Part of a small language model's weights.
Size: 5 heads of 64, MLP 640 GELU, vocabulary 32000, 17.1M parameters.
Each number is 500 + 25 x the weight over its row's rms, rounded and kept within 0 to 999. Layers, rows and columns count from 0. Numbers have three digits each. The size before them is the row's rms in percent of the matrix's.

# layer 3 MLP up, 640x320, rms 0.0966, rows 469-512, columns 160-319
104:495528488517480479475494445535449519532480444507468493459472486476493566503504542474478470508466494454516478449448466503533522478518493472498519519494518533466506530544550458478538510524489480526507491509481498475517481487494569520534490450499498513482524471501506517481515543493560508460500523507493515458508496478485463500504482498503483491502504495515451507522492499502566493497509499500472512488535464525534500511502465503514470519547504520505505507438515488484473538497543496
090:456455474512503522504458521505484479469509469486499508497463496493522514497464520512493482492499538507537496472493532505478466481513487507518486529459503510562515463514496501485527443505499499493528487469524524526471520451477518520480498489520518477456510472500500525477450486520458485515480517510454504451526500491502468519446538482489501471493529535521518488512530481558481524517478499481486474473514483454477533502462497527523494501550498468533461460510470513505492557501521532
096:496495505490513504521507514518514491500419484514525534472481485484493479513517522504493495500505436494471505449483551483492476499492542532455467491527481520514537518485482529514542462478496466469475508474516487536510515439485531502503512508504498452504561484483512483528488461487500514515487543497487457475532506508510461484482459537486496520502477494515488472492526519502520464510524465527477500532509484500523505537489502483527486469541475546527497519464484546497503535550480491
110:513485503534498495528433510484481534509503548542489525513481458500514508531457469490518501508530540486492483512517539473471485483523500517502488527514540503556488491485496538519484514528505492527461486473504516563518514483499453498550508508527524474479484483498511471487526504552485494512542499544480464478530488499556515501483513520507483437485526504532475499530485504509563546523489559519499477511504527487510530500507463482524496521465481525490484513524519528490482448478502474
105:540508523472488533453475522458509457475490510514530499481467507512512510462492530548473499481529487489522494524481489513544492485500489526521486478551465535480525478453507522520516493465512478508481486529485543455518550501510507533548496489507487487499454516461507461491520462504464532509457483503498505499516503516510546527486466582468482475493516445458503467505471545495469512461514491513464514517505449523482523482483423507510484509545485482497523526468482492456463495510480509
098:475483459497504528481489502461482500507478523481479509508491497471479512552467470467505476506536495509498501471475520478523513447493457532535512514504514487490485502494537512488482540543564452470525527507514445540485467476507535477556514517503537528519491516495497522529503459511513480487495500521512523513479492519508544506469546490515491478538495454504497469504476515512486489494499479449503501492508499461489454525452456486540508489515529495498506498497530542506442481525458474
108:472469468554562483483467477495523508530489497461477494507462521495482512480522506509480468524523530504501495479496516479511478525507489539454466536590505484500513506543501516513559527499502490484511500486495479479501539493507493532459496492498446531488496498499483542527492519509504544477473548490496478523519490511497466480483519472516476471498489495486459562493527490499456498478485490492513490492520540497524506498464512512470466553510519514477506508516501531492482508531503524
091:488445465488500486511524498505442493470548491493515524478484454502483548520483541496479511490429564484519549487500495512523511506506512546531512538505507507541504527493523503506554475491530523499509493500492484496478534407497532474530470508469516493496462500486483510508508482485534503525509496480527503501462461513491548490509453469499510514506564504527453525542521507475490489529526491487505517493489476504482473563490450496510505523480523474486472461503515504473503509431486479
095:520500501489468494521481486459557519527495446514513539481472526480513489513500497505519480499518481513472498506493576491532489551483475515492484517508472499475492484504487489522507526517475522504525495481522503452516461525497496490465481482491499537494503479478483510507517476514492505479490483506483497503519530505521491473509508530468527487454509512467482484466497498527545509501480542528473507516531485526486483500503540494542471520565507445482490525476527523474514505554492460
098:539498487497477497497553528481519518517542536504507485527491519490496488458545537545517505528467514496515516459499486551508525508513507465463459479470469555512512552498518494509479512492503481475475539503524457468504523497496511536489493511499505502484485487488486433501511509474504453494507458534511468513532494512508558538485508513520465507535493430494514511477522515515515485504503550476512492513497540580485468480504511485491538489494509492498502455465530498496452472478482484
103:443490470511453496517491540513532532466469519552504496499527465505521472506500504524500477498539520473506511448495488508515545522514488542519489471495500462532515453530523488499491492497514501508476500485480487500569493464542463484458458534472537506538485537506513513446510494480483495502482517533493485521476479496527500496488547536494532528477519521473533527515497514499492509493523533499514514502447475493486455520545483512534483510526490504537509502501493462514480502505518415
086:520466449472508522479476511500471473515527497532555514552518506496511522486496498494497485491537487545526499530487449508477472477471448496520523475486512481493510477521519450500504532500473518533466457487482477471489527518489494539478485467472505464480493504505492527477519520523536452534463539532508555501488481477526523517521490460491480518503538528550487461464480503541539516511518466466511473584510495481511487476509536534489493502496455524533479451486563486502515485472446499
091:489494463510503479458490457511530511503487518519517461516484500513482508507587506519476457517531471524485534495521520516519503492485507519514519507465483495506543474463484535519452488546488493477470556530503483523518508529466480499533486528542531511519514509509482487515458495512455522492487515463515465510527521527484512528494457512459491498466539503454497458522512555505503501490519503519464521507496462454520487437465494513472501524514518496538481491515486523527476509475496534
099:542521520526483525528467457513490489509519450552530516524450522525500499534512484488521483481502498509534500482502512463477501508494456532475477469497498490493535521473503499508482521483566515486552484491504501531494485493519477480516480513545502528510476492454518490503458503446530457474473508543537482526440475482479536551500489503504482487482491493486510517483532530529483523536502476468501469530539513493478540505519553506555505538485525513458489493511488504523496511498496505
097:528532503473462467479463494503497501494468502494480507514447514511538529471463528504491465544502514508453498498501486538472487488494470502493513539528494503510494499500529510488514541533496558497526519551486449502503496476514512500525505450470480482475519520504488477481512500552489509510475479468502540512460503510486486497557524512499475528479475488510507467477482461495552539465521514534480503480460542496531526490490467516485475478506482500509500533494516521533503476500529496
107:496514530551492476478521528523469499531524522483518511510495534463507559507491482476466495515497546507514492483481461502536495469492464500496429537509481484518501489454483526520500514464495484492488521510501492495489473471525468481440487545504521500518537521529531500526562438536434537525471492508459477494519522523502502507521449508488511511506438492483462466533481500505513465458478482512404496527539465499473519499492532486500485506530492511473528524513513492493470518457475491
097:540481547512514522535531510522501499542557538528505503552500503519508493481504527517533460500468495519500491500481474533536494452507494510503535503519453531509490505476496502532489514519479484483522501469496448499495526483554546479552490541540508502540534494526478500525515490519508480436511494486536481483505524502476455521481433472531522517512528505484518526476509487485503510461507507487507500485490512452489465470495500482542521480512511526484494481544521446456503512498492502
096:507500441483496498527517480530453492464544515509512522518516497488473524494505485482496517476522498536505523526501511470517553491519480544490518501526470507470513459484549512514496487484503481498502487537541448495494478455506479514485457510445470505513489511478549507464489464457518467485502499504555505494482572501472455527470467549504475534536498491497491480516502503467505489489445479527544471503471487492511510490520522515520481475505502498419496517514540476485507506524531499
175:463530476544494488489502494532566503514526449453518490510503505496436505471486448470483476508536542476488522484483486467521484450460453486516458475475504478504484478445485505457500502476505521488521481503494494560485460505537488549484490479448483499512481490463465509525478508501502492514535489505492525519458524523515481477512503524503517541529470509484482542519494458518485519510503508487484493503516502504472504520524454498463561501533520499505500469521486482502513487473464542
088:506459501540486495509489461568485512503475509522517494501530442455500508466496514534478459517501525515465463503495482503548520537475535540504509519533459559493517503517539527492538458519524495494448524528510499493527497505511497459499485507514505529511522506491461489511534490503504505495508492487525481500527518482475470496498482536536482543485527486447521511493527475503526504523522491565447485513501470518502504477516547481500498480512509463477487509513484482519474496504503530
078:563499475465469493524492498489484493529506502477539514476521507517504467521504540505507523521427482504494516510516501529481495508488505480481522510497554475522462480475498499502529502488528500468566502502536527508461522474477492486477500539505514493493497473464526517539495460482511471487526501480517511531533463473502479523493520479467525494488489539559496527471467499537511507496533499468489499475502505522508559503461469536496473469485520498513487479522521491479534468510538487
098:482524472506511541509465556527469482541464490497506532482499473539514507485523507493574539485508504508507503523536493493569501509490512504534484477488511502516540527536508453481489504576490507521501497477505487510547544521497478502474461444507501502505484518462510515493523508493474446490492462515489486495457469475464507482517511527504465501476516530466482486487503525504534537498539482486501505469471498504532495538509482487581487522498469482525502490532491522528510479533468483
094:524506488488483503535474528496528503520562532536488559488445499522495528458476515513465483514467469431531521482502489518484513487519479492496494528483495504426483513504511518484508506506512514515526546517518516491482507528492488556475512488472455535524520499504508478496547496468526442478516472523539502499509503488478525493531505501507508515512523492474508492525504532537497502492466472442492511458498464519514538534537481499492498511529506457502518483474473541531480503517462495
114:520502490482492477505517495500525522497476484479525484506485462502518499475488505479537520484510484486530515501489462502537485524470519494468544490526535496501528434519473516475480534514465504538509493556494527527522558511494495529509492509522504500462472548512503553490489537487487488468512497540525508449532514517469493503532534500502481491522515463549492442494463490499537513479480509529514515497501502489536497525517508488517497475517486453515484477509479532527513492442470517
099:500484512444501485496506513526461521478500521509488550507506535509519564507517514477502512497481500519470508498493480525498471508528453533496490480517524521506517512494489454473517483526497504483469521512523523473525513478466475519493493480566462480494519511546502501499475482499514501491476478548508468493504532500522493538507463459483544537464508476471495562477498515507464475504515469480491540522480537507533496509501483531509476478513512484532519542526518463514491500478519507
099:435492508454488488476482515503539481554474505534486519505492550504500544521492510522490492520527503428511455489543445519516500498477479494499519473511494468517507520487484469485500518534484513511505499477515518509500455516484459526479500469538480454524520545489500530432488476511462502495519462485457512511493493477459525466524491512462498497481480506533504489508449522539540510495508464495486471496450464473482492474474493503515467472501489462506459486477516556489502566449477522
090:461535486475523495493496479494518504511468463547481461501478504526513491509543485504523523492500469521512497506572529473513496506492491487480522491526480534491515512484501488495525445494516483529499522457566456464521499529517498506482487439489515485517473543477497509501463527472485540507489530532470492487495440494489494478448507487550495475511493499464455476492488496538510530527536512456493515484514452511517470470504494480554494523496486530496471526433484510505471525516501470
114:508485521465506497520538470455443514532487521481527507496469498522516539494542482526519473504530461479487490488474511483481491474462490500476498482527511505466470491532535485517533470490476541523471487516515482466485508484450451473496525530532517506462532501452522499485445498549511486494488490486437513498458507500485460516501483559479460487477526536529488492513484524514495507502516531483523544476463451473472516518478521499544522491483508481519491520521530465519542490511498516
111:533470495485499522512473499503486487483472500477512513520510496513530498497483514522520485545504496577475507502514512499454523452490475433486519512522472488536501521515509501486517465490511462447506483529472497544503510536526501465483519562583493488499529471484498494498472518495507513524445534528545495515501569533510513502528501474478527490511527487508523494469468495476530486508529473497498517536529489514518531524487524519469515518549543523530528468531501514473446546513473545
108:519460538430491543493505524523500482494533530482508506504514539510499466516485454509507482514510513446512474478513488498505554499510516488490465481547471500513488487521505495507545466520544502497462536514446491488495472499510477544449515534485453491511486553505479461473492488489515520491462545532529518481530505468485471497528475501499506528511471561517523501500466484515515464509499524489486519503523492560520508468492507525538511503468497513506514526497485507487496465502512489
101:537447491487511494450503519533516493472488496537536522465453484445466520504532479533501518540465518516565486515514474448512505458481487513532521515508475540523507510513495521465500501498515498539483463462460503500467504481530490458506500479544481517497471492503513479471506500503532496524492471502481479487516501479505499517484467515507476484505535481524489512522501506501486532512539495524455515541511539541549505461483468473508503526558479516489545526494504525485473481505507507
090:478473486510542441477501481503518467500503513476468487517542513516470480478512490530492526485528512503540462546508486499507479522530528497520515449522452502535505470544480497450487510478502517493452511516493475485504535522475531523466519477511479504505450543505473415526456488443511523504481522555522565538497479510513499523459527509561515469493474516503472462480471518528496504451535494493494473505522500486446525485506508504517518502531476497455531527480510525495535541509480525
097:482458512495458496493484509496472541503501497495488497508482483476493478505503497487527480545484516494515509502430523521493498502495482523486547549505518479523441484519511534486521520443515499486522468463442513450514499521520526507484476512508495494501497496525502541469485505482455523483498516499499495466510528517521507500492506492488464526511517507496495530505535484512487495493532442461533446478573497481497492526495497497490510524503551501447510449453525524505504483482519506
106:505500512488531464512488458528474495519520500532478510538516490543492545517477456469525466547536512499524499445492546507485517460548495490496505525454512504448512504505503499481466528515501500469483488490487503522531518514524493496511531528490523490500484466470514465500484494472479508551508479546506465468509507500489466516482533479495490499534523520523486533498523517491445517488489542464464500532491497504492506465520506490489511483478483479483537495470505484497522524500495510
100:447515462496493562481495480499477508483507522492537525519518495484477493473484443492474499486546468476468474496496496499496487471506480480536509455531480504484502520462461453520522529475505491546482495474515483524470503521492493495518513479485526509514523492484489478521519462467528517528476482544484453472535508530526492543469485480509505510538460495498459472497480509536499463478458513522495509489481481493459509499513504505542481554500477545487503512465503445515517516556517477
118:476525508489498499529474490495521516534479472510497514493447555514535530517495467549519513516500504463497506508514513489502468556495433464515480509487479488484497520480522488519502526469519490488505514491522508515522514530458511482497527478563480467540517517502513514489506469529501465492488489506465491503502498519490477491515477505436494499483479523499477525511477475482484512528478518474521498525510478511487475525494482510483482515521531464501525518529536522495511492476500505
097:484522494491475486482484494529506494472506487534490538529538489512474530491518523465501516484460495509537502508523502512475496476508521510523511498488487513468532537486508492499543446501540532517546484526509470504507495518491488561518503476497479521498475491526488519492506498497495548524516508498476475505487547507502519517492522465470454505528520489488471467537466500479490479525467511486502467487468472488481492486491495528463513510486570469480472507507485491475528482481492528
100:478517481473477473489460507469524480483479500493485522481503469496496460480512473491509482514523501485502562465509486414484508467527487470499511455516478495521460517479528505522546483532503531525486518507492475540514514483526505519504497453515455561538501531487516545458518494521524480491525496539465474495490480491504505458485520501480478565498459534497492529499469475538524521523496467485507484522459509486518507545500471494506489497530472477538529525507493509533518502504548507
093:486533547499505501468478511474515515507514482542492452490486527461552501526514475537507500489451495490511457467504486548482538525468503474502506547480499518474502472500500501492528511487492513474518495502522552525504475473501486489511509512553508467515478470506477491464436518473499511514487542532504456475543461481485512482502539520492502518483506495523475525522509465475510515476513481496512514472520502514496470446501496518544472482482545502502501494461535553515474532486514453
085:533490507512461472493558534506501567497519520484457505485517546502506468499455498480475493525473478535505507535517470502523509488495478500475512503500496495554488515502461499479488537498449513525450464501516512504511533504482521463481503509547495507522512481522474523475498526499514485493507492492494487487517490467494478510485470501530492496489513478543480523476518515430489494483503508510500512518510518539485478510495495487512504505546519499488510500558526460529476499472473487
102:471508516497511481487443482500552503501539498446515507478491499520486512481547496484458482458494485473506500516488533516468530467525479547468496477474519458467521494503509507484504501478515508543532530547461493504515477495519500513460446486550472505513487499477520517487498449524527517455465453493505508516505537480471510492487488488496484458488513530524498499490464527501530485500520510476486520479482501483505523540504514557457512528509499520512498525512505522508492491513506503
095:433517521457481495512491494481515469528495500513526504480511477527520531518461474486546515481502524475489527524534506509498531453545486500490521516490513482528509534478501457458466489504445538543480466513489469546493513525544479501470513501481488472488521501472538501476526456497493490516459484562561520506463529518483478535500481542481491463532498504507515518473472490498479469495487556489459508490498486514552502521461527513484485477461476527509519472517515513517497451472499505
120:472515464514499501488548508478474477499534473516503498480504499475486521520503527467519497533487468488516479504503478487527460494484513503502512493508489506477511529473484490478529529476487453467495480510477489507504561490492528517509525543496447479505502487464527458500450509573510544522492555485519496487503545496459494503497485460483530557519555492503524499489505527536493502493513499488512533503454468511536493548477507496530545483448488525467501469476481494519509505517480489
098:468509500481540532507489499478509488514515476486502497496494507501504558473539504513482495498515511522515503519505526489518446519487454516478528491465534491530494521494456478503502511485507469464494503506535455533520541520458481492503512480501433472503496495477485489476483510485504515489471475551504492516497472514507521513480505475490511437506546534509491556535482544480537490503536505502516509497518535485529482486502466515499518478519543491488491493505545523453469482564459464
# layer 3 MLP down (transposed), 640x320, rms 0.0969, rows 469-512, columns 160-319
103:525457484459509463532489490530478483489504474503561506493511502503537524447573547509511499512515468483497498589542521506496497502504506473493511489557498540506492484491475516496483509518524466497472464469509497518544553476508489530510508495485504524509496500432507498493441473513539445512486509527508487504492448513534506509457500506503486521514506517494515524496523465497499512496472482502537463535524516508506493474475499499511508518465500489482498481520500511522537447507492524
097:515484466461490514441509506492443498512475538461485544476507510467498517450491499474488479509530480511481481486486523489538519489507495486531490487495502462495468531509512507474537515507488458512478486476500511531532523463509490505460469479490526480459507512531549503526459532481456483497491511488464523503490535525513447514522505500506490492505484475511554506475480513466458478518543502500531467456466495524530506486508473513478482487565493532477492551492482482493514458482510475
094:526529509482527495505514489511495518519558515521468505545498497487459495488472460458484512452487519547443517532480457484487521510483502457518487513498492498512468475468524539495558519536503531485516499512531501509480471508433472465528465505534523513477486466505496501491496488523536495498486479471471500466452535513543484484490532462488490482513540561482534508509499498484506491500474510442509481529512510537478499549483507493510539470531512493481510484502464458507489501496526495
107:542506509524518487500512490474500498492526507508509545514483467492504525463502504494462503503499524499476547544452473527506509471483484486466503499485515536492511449489508513491494500516532474477475435513475494478533504509540498489457477485517480515501498495531519484540566519462504505525538497498504467522507511476546471540545505487495490522475504513486489477515552553476537482468534470500503513521487502474506441499532485577526499479519469518457507514531562470463489460511499504
113:465466496512530482494527520496525501515476512467520413471470559528498514504528465521521513507537520503500489490517499469500476518504486497521487462502492498496545480514543517525502464469522537504547502539514486518492490497510466498521494459527520530491519497527500519449487473501503519477514525533468522505545517469452469520521457504490500481483495462514536493476479501508533509448474520526499494460461492502489479448481493523520471523543517483518510517511498514542496490459537545
096:519486525440497512503488476511440495494538489453500497496485468493559523499453516491477485502465527514486524530497487549527510520489532455501486508453497514505469510527468502461512484469498482480487516480517478478524500516508514510492460496549524533457513497533471471544519479515535461529507497486524457509509498504471531553550501482485487515498476505477509496520528539509473489483531499532525544476494494525473535479541533499521475484496484547486489535466446483521509495460499467
102:526508518449531525517556500490535516507469511549472488503490473515485508504515534536566506482494502488533513465482519484440515504495467468494489507525476476476523550509508509525469445468519511535517473497490489500455504483511516497509509496506484495488494506522515512426490500499521458498517512518503480545462497481543504457518495499492506533476552526474457462460490512541491512507469499470497487477467485495509511522530460498531519462475489494541480512521509516512526529514544455
090:521541519549534537456513530491522511524488451502491470487512553492558507496517439469527464525512448478460491493501507502476480471511494476467490471538458519465500465533486539510469513544479485500490532464503484461507492525497485485485532485514501498522447488469508480496479521530478514480480485536507490510513539486490478486503547505485508501459417496476541445488462516500530521485488499488500469494501502502521486458520490506488496502483484502504539493488468532503504506501460507
104:497484494461477517454495458530465490498481464481483480482491504461486531509523547485538511504468484479511507550488487493473539490481504533515482514551503507490550464469473455549463485468460530497505479503508492502505489494517527519495467496482518492549495519493502476490475461506501481482462537538513477503494471531508422489506500528455504498523470482487545484478484544475536531472487485520543486491453547485543496519575515509508482501494497489502475506486526483496496486529542488
089:471517466500472510505485526518546463504472493461494493470514529476531499524505493500516505478482498475467536511497517462527474529452497460483494505488492438468479522485498507488517485499462481525530509505522509500488493471513432457496486503515478518524523525488524476498469503512541513471489523474471444478469486560531489480460488518526526482496483470526516547529445497507497546496512483462487476485484513480476503482504460523514527543470490538507517508548533469510533493503530473
099:531546482502505516484525514500492463520508540461512534504521498483510490472484508470453457510447498492447539547490471550498471474479502475523501517486490507479482489469460545466487516490475502470491476555475490480429482551514522505493490468498470492467496501496532507518526520469500499477509522503496486513517537525496458488519523479491515506460452516477485455492519476510507494466464498500488515500543509471468523518482488476480508504469483505483511457514493467528510469528501517
088:451506490473461507509499505517514495474521481493453505503503514540510475506496479501453507509504491488476536487506498491491473522534514527508491485524507505490501526491526518494529440499549476503505527536497516487476470483513500494485525458532534498507513475487507453524469501466496549442484491469445456507530524561487493493506481487552452510516484518471533461501505488467484525494509478494514501476514542542529550518502504479507516507512501521528517512496499457461487475528509453
091:462527549508483495490465503526466503487555469491498513482488490457442560478518481490528462480546534498505464487484548517458538493519483477534502534517492465474473541467533501510465525500532492477541517487512514491522493502509536497538490488514480525509476541501518495486500521540489519471513502522479491521548475522509537436482486505487473542507520461487488540506499503453521475507488508488481476502549518462536495495513504483545544464490486460488479513455497553496477513488508492
090:507500526477540520514512533501451531545548473523501505488474522463523500527518486479549507493516507487494495439482498539484534514459504542517488499487500536526501503519533483520503542479494479492503503529472491480501490484485477533515473499511503503523481540497527464517527468523480504523548489488480500457504500499492517482494467489537482537503502533492500478459492496528509478498511520506510517468443489491502526476482471457516518451460515506469501510513456517521500532475513492
112:535542482474483494492490479451506505449487513504532497513491475498522474482468498501556500494500468477491464539514551488491485462498492539519532531473504528486457516478462480507510521528526527487498519521560521515473513498459499468484529475509525451504448462481517488497501496474516510489537475500511488473496460514518537446489535524500491469552546550579444533509519488482473535491503476487493458457504541504531514486472541496495487512509479492491481478503504509509502477512535486
108:508494560484533487504507463462500480507521481501511477468491515475482546481554452468552488506507541451476483489466477549505466468507501497500498511479476459516516475454528564510512533490507531474498566519477481503512501482532500536475519493510489505507544473479482498490519442530490511477498486550484527494568541525480517478468468547459490535508473477497489460544484502529508455515497535565490447479442505530516502486562473483523468495525487490524501507467473490492473537486496520
091:504536480465498502455498512503506530484499514481500472490478508483511452502467480517527530525524469467454521516479487433516538539488518483499454478464490508498499515521488519487538468473503522496508502498514529530533458522488481506492475513478477500463483489484527495466469521496508498513544466543478466480464476562526530489539509505510510509497501525502478465475453499520510513529526540480502479486524458496492525496495466516477512518512497452500532515500507473497510499452519534
095:487491503500503495488492519502513458515514472477551534504486490543491489518515517538537531518517465514476495465461473528505487505496513450525471499477498500513487471469459459499515513548490523519513525465457527487479504517492510502498536500544467513500511501468425517524508531534507513521502511480482468491573461527524519490495528483493565513478485511518506515506458484495520540483503483511465518470535533510474512473486472494509503481480517503528460486499491494489496525518455515
137:473542483542499452480473502486524499510505460495560472538476497501519504516519471493506491491529525474507488432471532461528496465511464563511486502492466510486481499511502518522463500506515494478511498497502487523487464493485501503461484466449443472536511468474513514491495535505484492490505488491504539470483531548528521486501513519523512510525507517505445554496498496503468509464524504472480475524491519512451509509470473474471509481526519503473513505512517480521516543502482502
083:475507505502493521488485476486482498502509500501480480534487513514512514525472438484503535478500510519551521516486509480474485485521478469478516492457512478489537476519498458512477524510459470467500492433500501510506475510507519483515536472474479477489484503468512519489480473498481490502534536492486552513504517501472509467461493506525482513540500484486528513495495493486462479491507496466536506474514509470510515457534481502473444548471492514494505533497495521493502470518455483
082:475503470493496486459496497520492503501528533505488530472484461506493531518487448497486509468516448500542462507501511493523511474515477504561497496512498473474482513491481486491505539495525474534492513458529519534522491498554516514478504482493506466491519502521471502475494496548480488485492554523544555498506510503451466469464571481514488506543462486517543532483512499473484474486499516486514509482504525529465539497520485455540488486445495498510491540529470482486508465524486495
093:488510538488510463527513464504487534457519517505527496528498467445497478480463535469454465484507439550507506483506515467523516513512511473503519488531515500489518492488461502462518521463519500491482519561494468495490465511541492490518517507488515474518513535526481502473541481501507542543506522533515488504502481526509443542509520505528519501484520500480463530478486472473496518503521485475520468525512477490474513498517508526499460498492515503528495561486486532479488455469550530
091:501522510506515504463511515497517479489478472480528456487497500478465472567502520476507502515503532570488473472527534506548470523505534519538519521523469521512551478525498509480524498506476493479456489512498513534505472482520486446463503448503498512471497522436486525505478513515500527508496496505489511532526548548515443481461529478484496539476486543511452459493532469506521467480555510511511510499498522464481454503516459466489500498538508530528484459505535474494508487451514521
110:509488508516504483493501457476507487463503508491492516534478494488462555479500460471531484497519461521502520535527486492502549525504528514493518519532529486508514461504501484525549490478497510480445470492450535518457541534493512492484518550519486484524480506496511487547493507503522469509460490480492513500469476501502525526480550496492543488502528575457519508487495473459484511521487522526477495497512520522486479517502508498459476468531506475446537483500512467480505480486507493
097:478520515479502488507531510535511511531459475513478545510503519452485501490518462478559542532519485500555453496550472492475490487507487506451498488449509524513493513458455502517503478506481530461515494489541536511516546512503479508477549501501487516536484529516466501509485473466524487462506508458517504490488530507527538422508485542532491497520481438493486434510482487536491532527550497495536462486495519527485503557520499503507482498509508501506494484512504468536549459478514497
099:534526524511501533507528514544521488517486463494463549502523524494484529447522520506509505478515525523479486520476495526497481487492487465490443510480499495471513486526474516536487483518461498459516473473544521526540539511497503492459558491468515526494492463489472473505511455528536486459501512499476445504526522476473496501481496517515510478498542518480512481481492497521508509529511502503476505497495502479475523461450484498523472477497500510503473478485476523479527497533561518
094:479559538481522501518485439475454529530514490510506514472492549539522476509550511502524531501506464515516515496540516499495504473451516516518504504533506524549454501512530452504484527525487497492457516497501486523532460490450509522505483448482527457471462520507484514517500535523510523535459516519526525497484516536486517522487545475457481483441476493533527467464481496537448517528529478460510497526496477458536479485517506518494448525463475550517522491480522501494487508509533522
107:518519510492478495511527496483496498482501506541564482509456461510472516522496511464504473491498514551510481493485536495503500518498483531513461493441512507467495506491494483500474447478498476485485507522520467488530478552491507509500502478468473507498563489493460468492521518513539507491527531502523481522548507505483455498515522503519542539535526493496560531520464468479556489503532475502475486512540492507534475527460510551464489477510506488472502481490530488500566527481537479
101:500506483450487534538462473485505452503454517479452534455507513481484486496504517488519445526514501507518477531481509469465491506505472463479515449555454493533458460510502506514509498488514492463466507484470495534510498523495512483479482536489496516487514533486487516542512507507494482492496474558469520528504545504507519494524512452526482484497499462550517525515473501505481533485483448496493487503494493480478475514519528508506544503521516463518477490547491532466499502486469513
098:492473485502488487489510463485439494527515512496509488505472514524497471500511499529458482456471502512462502531496439533501500546514491485491503467528523485496486445478500493469541480486470493507477446488509509482459461481526518510506536476539542474488457515487478507505562457476496488537514499474521495515496516517506506488506522517492517466482467485497514489531514501516505526533503463508505565552509544485495545496503480503504519477509513485537519535523528470487506504539475496
109:527493565521525497560525567505532507519478522474496524517489510484508504493516496491520479511517515488465520538489528503477475493472533454511497466494518527567458515516496517490525511504484481508455525494489501468485507493491484521492495527472521516511519499540505497469464511491483503483494456427446473496542543471546499487498487459501518490525507516531552495497498483506490515467495502548442492472469526527474487467455502470483533483492525497482498526473512510489475523498486476
098:481526481454486460513536541466480510492456472477518462492484467495531534496507464522520476518519485470484482468513501507510501421492495433480532516477518520479460480486545510513499485485498470518506511494510513477506472504514478552544499533503483478506498493497516503538480459525553530508543458489478518514513474502502536556489513469443520517505550510486502508535548482463489494503521458516520511499513490495532517514525524500489483502473487551508484511494513480509506496508542512
093:538509506535541493550553484537448510497486508478511517519523475473500482522528487481470518492479471495492468506492458500427508485488485478446532509499483550486528522506527495473482498519461520546494470512490511495528457530425484472526510524465493539470448518508484522533515538493546509478494503520504532523521488480436528514482475459527522523481483503494507503456526491479514515553485496519454535554515489475504521508495516532496497498508510515519481504500494522518515469523500502
115:465506534468421524530548500484500508468446477527538496521463511489501516500496525531507523495490536489540517503543495480478490503504500517482469544510502500467527495532501474505481488491534505551503518530517512516508513535521535474530474495515468507490522504451484499472462487507519528517507482508518485475513460505551469477518449525517510474477530477564520495480487488478475547473531529526479493472529456507510510505502482497507480546482512517507450511472499498490542558514517483
103:503472483509521504498506564516512513482437501494497479506493491506505504561475488528489477470505463508538522514490453463532524427499530519477494470509500537505492501546484479478513517528510518500503512527506551462504485472490474537504492543482488465527458437524499489524497503497505402504504498488497506482518504490535477506514456459510514481522516517518529521507484531483461461471510527465500495499506495498594491459498456493509530516453512470509484478479484494464483484506500514
108:485491554479511495521501474480494484527449520519504516448483526518506544533537538497506508536470452474484486465570486493482472504501518499497504528487489451479522516540525560581495458513527480509470529473488534500505500497509510482492513545511555478516504473494513478460490532502509506490558514554494464529491511495491513509474496529477476472551498495513518482500477523471502463503501497553490516508477474494479491464551524533491465501489515484526451523527480533524536517488540496
093:548495494509501499474520461520473527484533504518520468465474496517535476483422534463484477507489534529479524487498458482527535518500513484471503486499518515515467532512515495456484504468488491511477481523462504496498514476479523448488466489436526477533544471520509486507511498456493436502479502473511495484452483527523494495552487471522486511497488519518505545486475510478499536459499487500490510522546529488544545474524536514498512503538489512536541508493493497543462489550521463
098:530491469488478531517526504512453491496512498479518512548511475508489511501476505549436480521458499565458467517518496553487502524527507526528485492497462545498557504486448525473506470510498483528543498517504509450488511485507491480530543527490545493476495476463526466538464492507484495510489496509516470511529501487515522550485501433534488455528501524490524515510500492493491476483481550524547522466520524500546493487509544481477469491498518507515498447550507492521541510519502527
091:508499505469520477470498481470526494486519490515537535477498531510466542521486482511493496494465541481503483508527498425507484496492467481505481485535479462484499546451483473495456504506493491519522517519521522467514498499482505497498529495516548517504459529514504524481514457516530493470516506496453512566530514521519525473454502496507476492512491516498527578508517492497487555566492475496520503504489510476533498502488491503498494499456487535517447519493522475503471474487510512
097:504496462495485546529487504497486477506516516515511506521439459542503502546501504544499507492500523457487506429469510513486523509481503529561487484502498513464444493493495485521526460508494467486533526541515533507483494501514502538516516468551523487498529490479497479511515451504496486527479499487507464516473515471465511483497546511455494471492490542452524497491482507566487501520523486512481533476523496482525519492518543500520443527476544491490468483469483491514524503536510520
100:509506493496456529529550497532496503513471526485476524461499486527510460523483509525495527523419528515515492533522492509551440515489525492524517462490505528504479479458475516499524496558470484509520543477500510500509524528488476474514478534504539451505496493501516542503499504512501557495488523502518498459507488507491503504494533490534483470511522526514501536539533513491533473516481550461548502522466474513514490470504520492537470502479483490469490490541490535477544493496518512
094:496479516493521518464504494494508486517494528510512461506497488481499482515467501501483475495505523514454494492533472496500520494499486536539497501508520492571454513503520484513566537515484485487503479530517559482507497479535488525500500450440509535506565506497549535489490524515487504482484517490471482514488507507488496475494496480491498477489511524482549537545548514505444512524548546491533491537497530497473497498494474456531462457516487524490478458543517461470529485516499500
105:515475468498529523498537514539510500459480543545522472530527556506471512492502523525474522494490493522486495540479505485508495507522514442470472443517489518516520507486522505507495459460522538518488530535506540512523507472472486500485533497503534525479509550510492494487513467437514529516461450511508525479545491480507460512527476493519520535501482549467516535521517508442508471496536533485501499481462478558525535503528454475506497509504511513482526507504537507454516522474506512
095:485506487526516517502456510504483517539482508459510499544491529502484487510491532454506491495472482491490522438504476497502517467544522512460502525534505559509502509557510538493540480510486500518531525512481525566475510473508484479487487473486514527445481470490520471500542504507470506534488507430468533476493479507507517484511522493518485517459461462455486448520512444501510538542497508545500491539499499488512525461526533512468526507549499513508526493500483476544508479473513497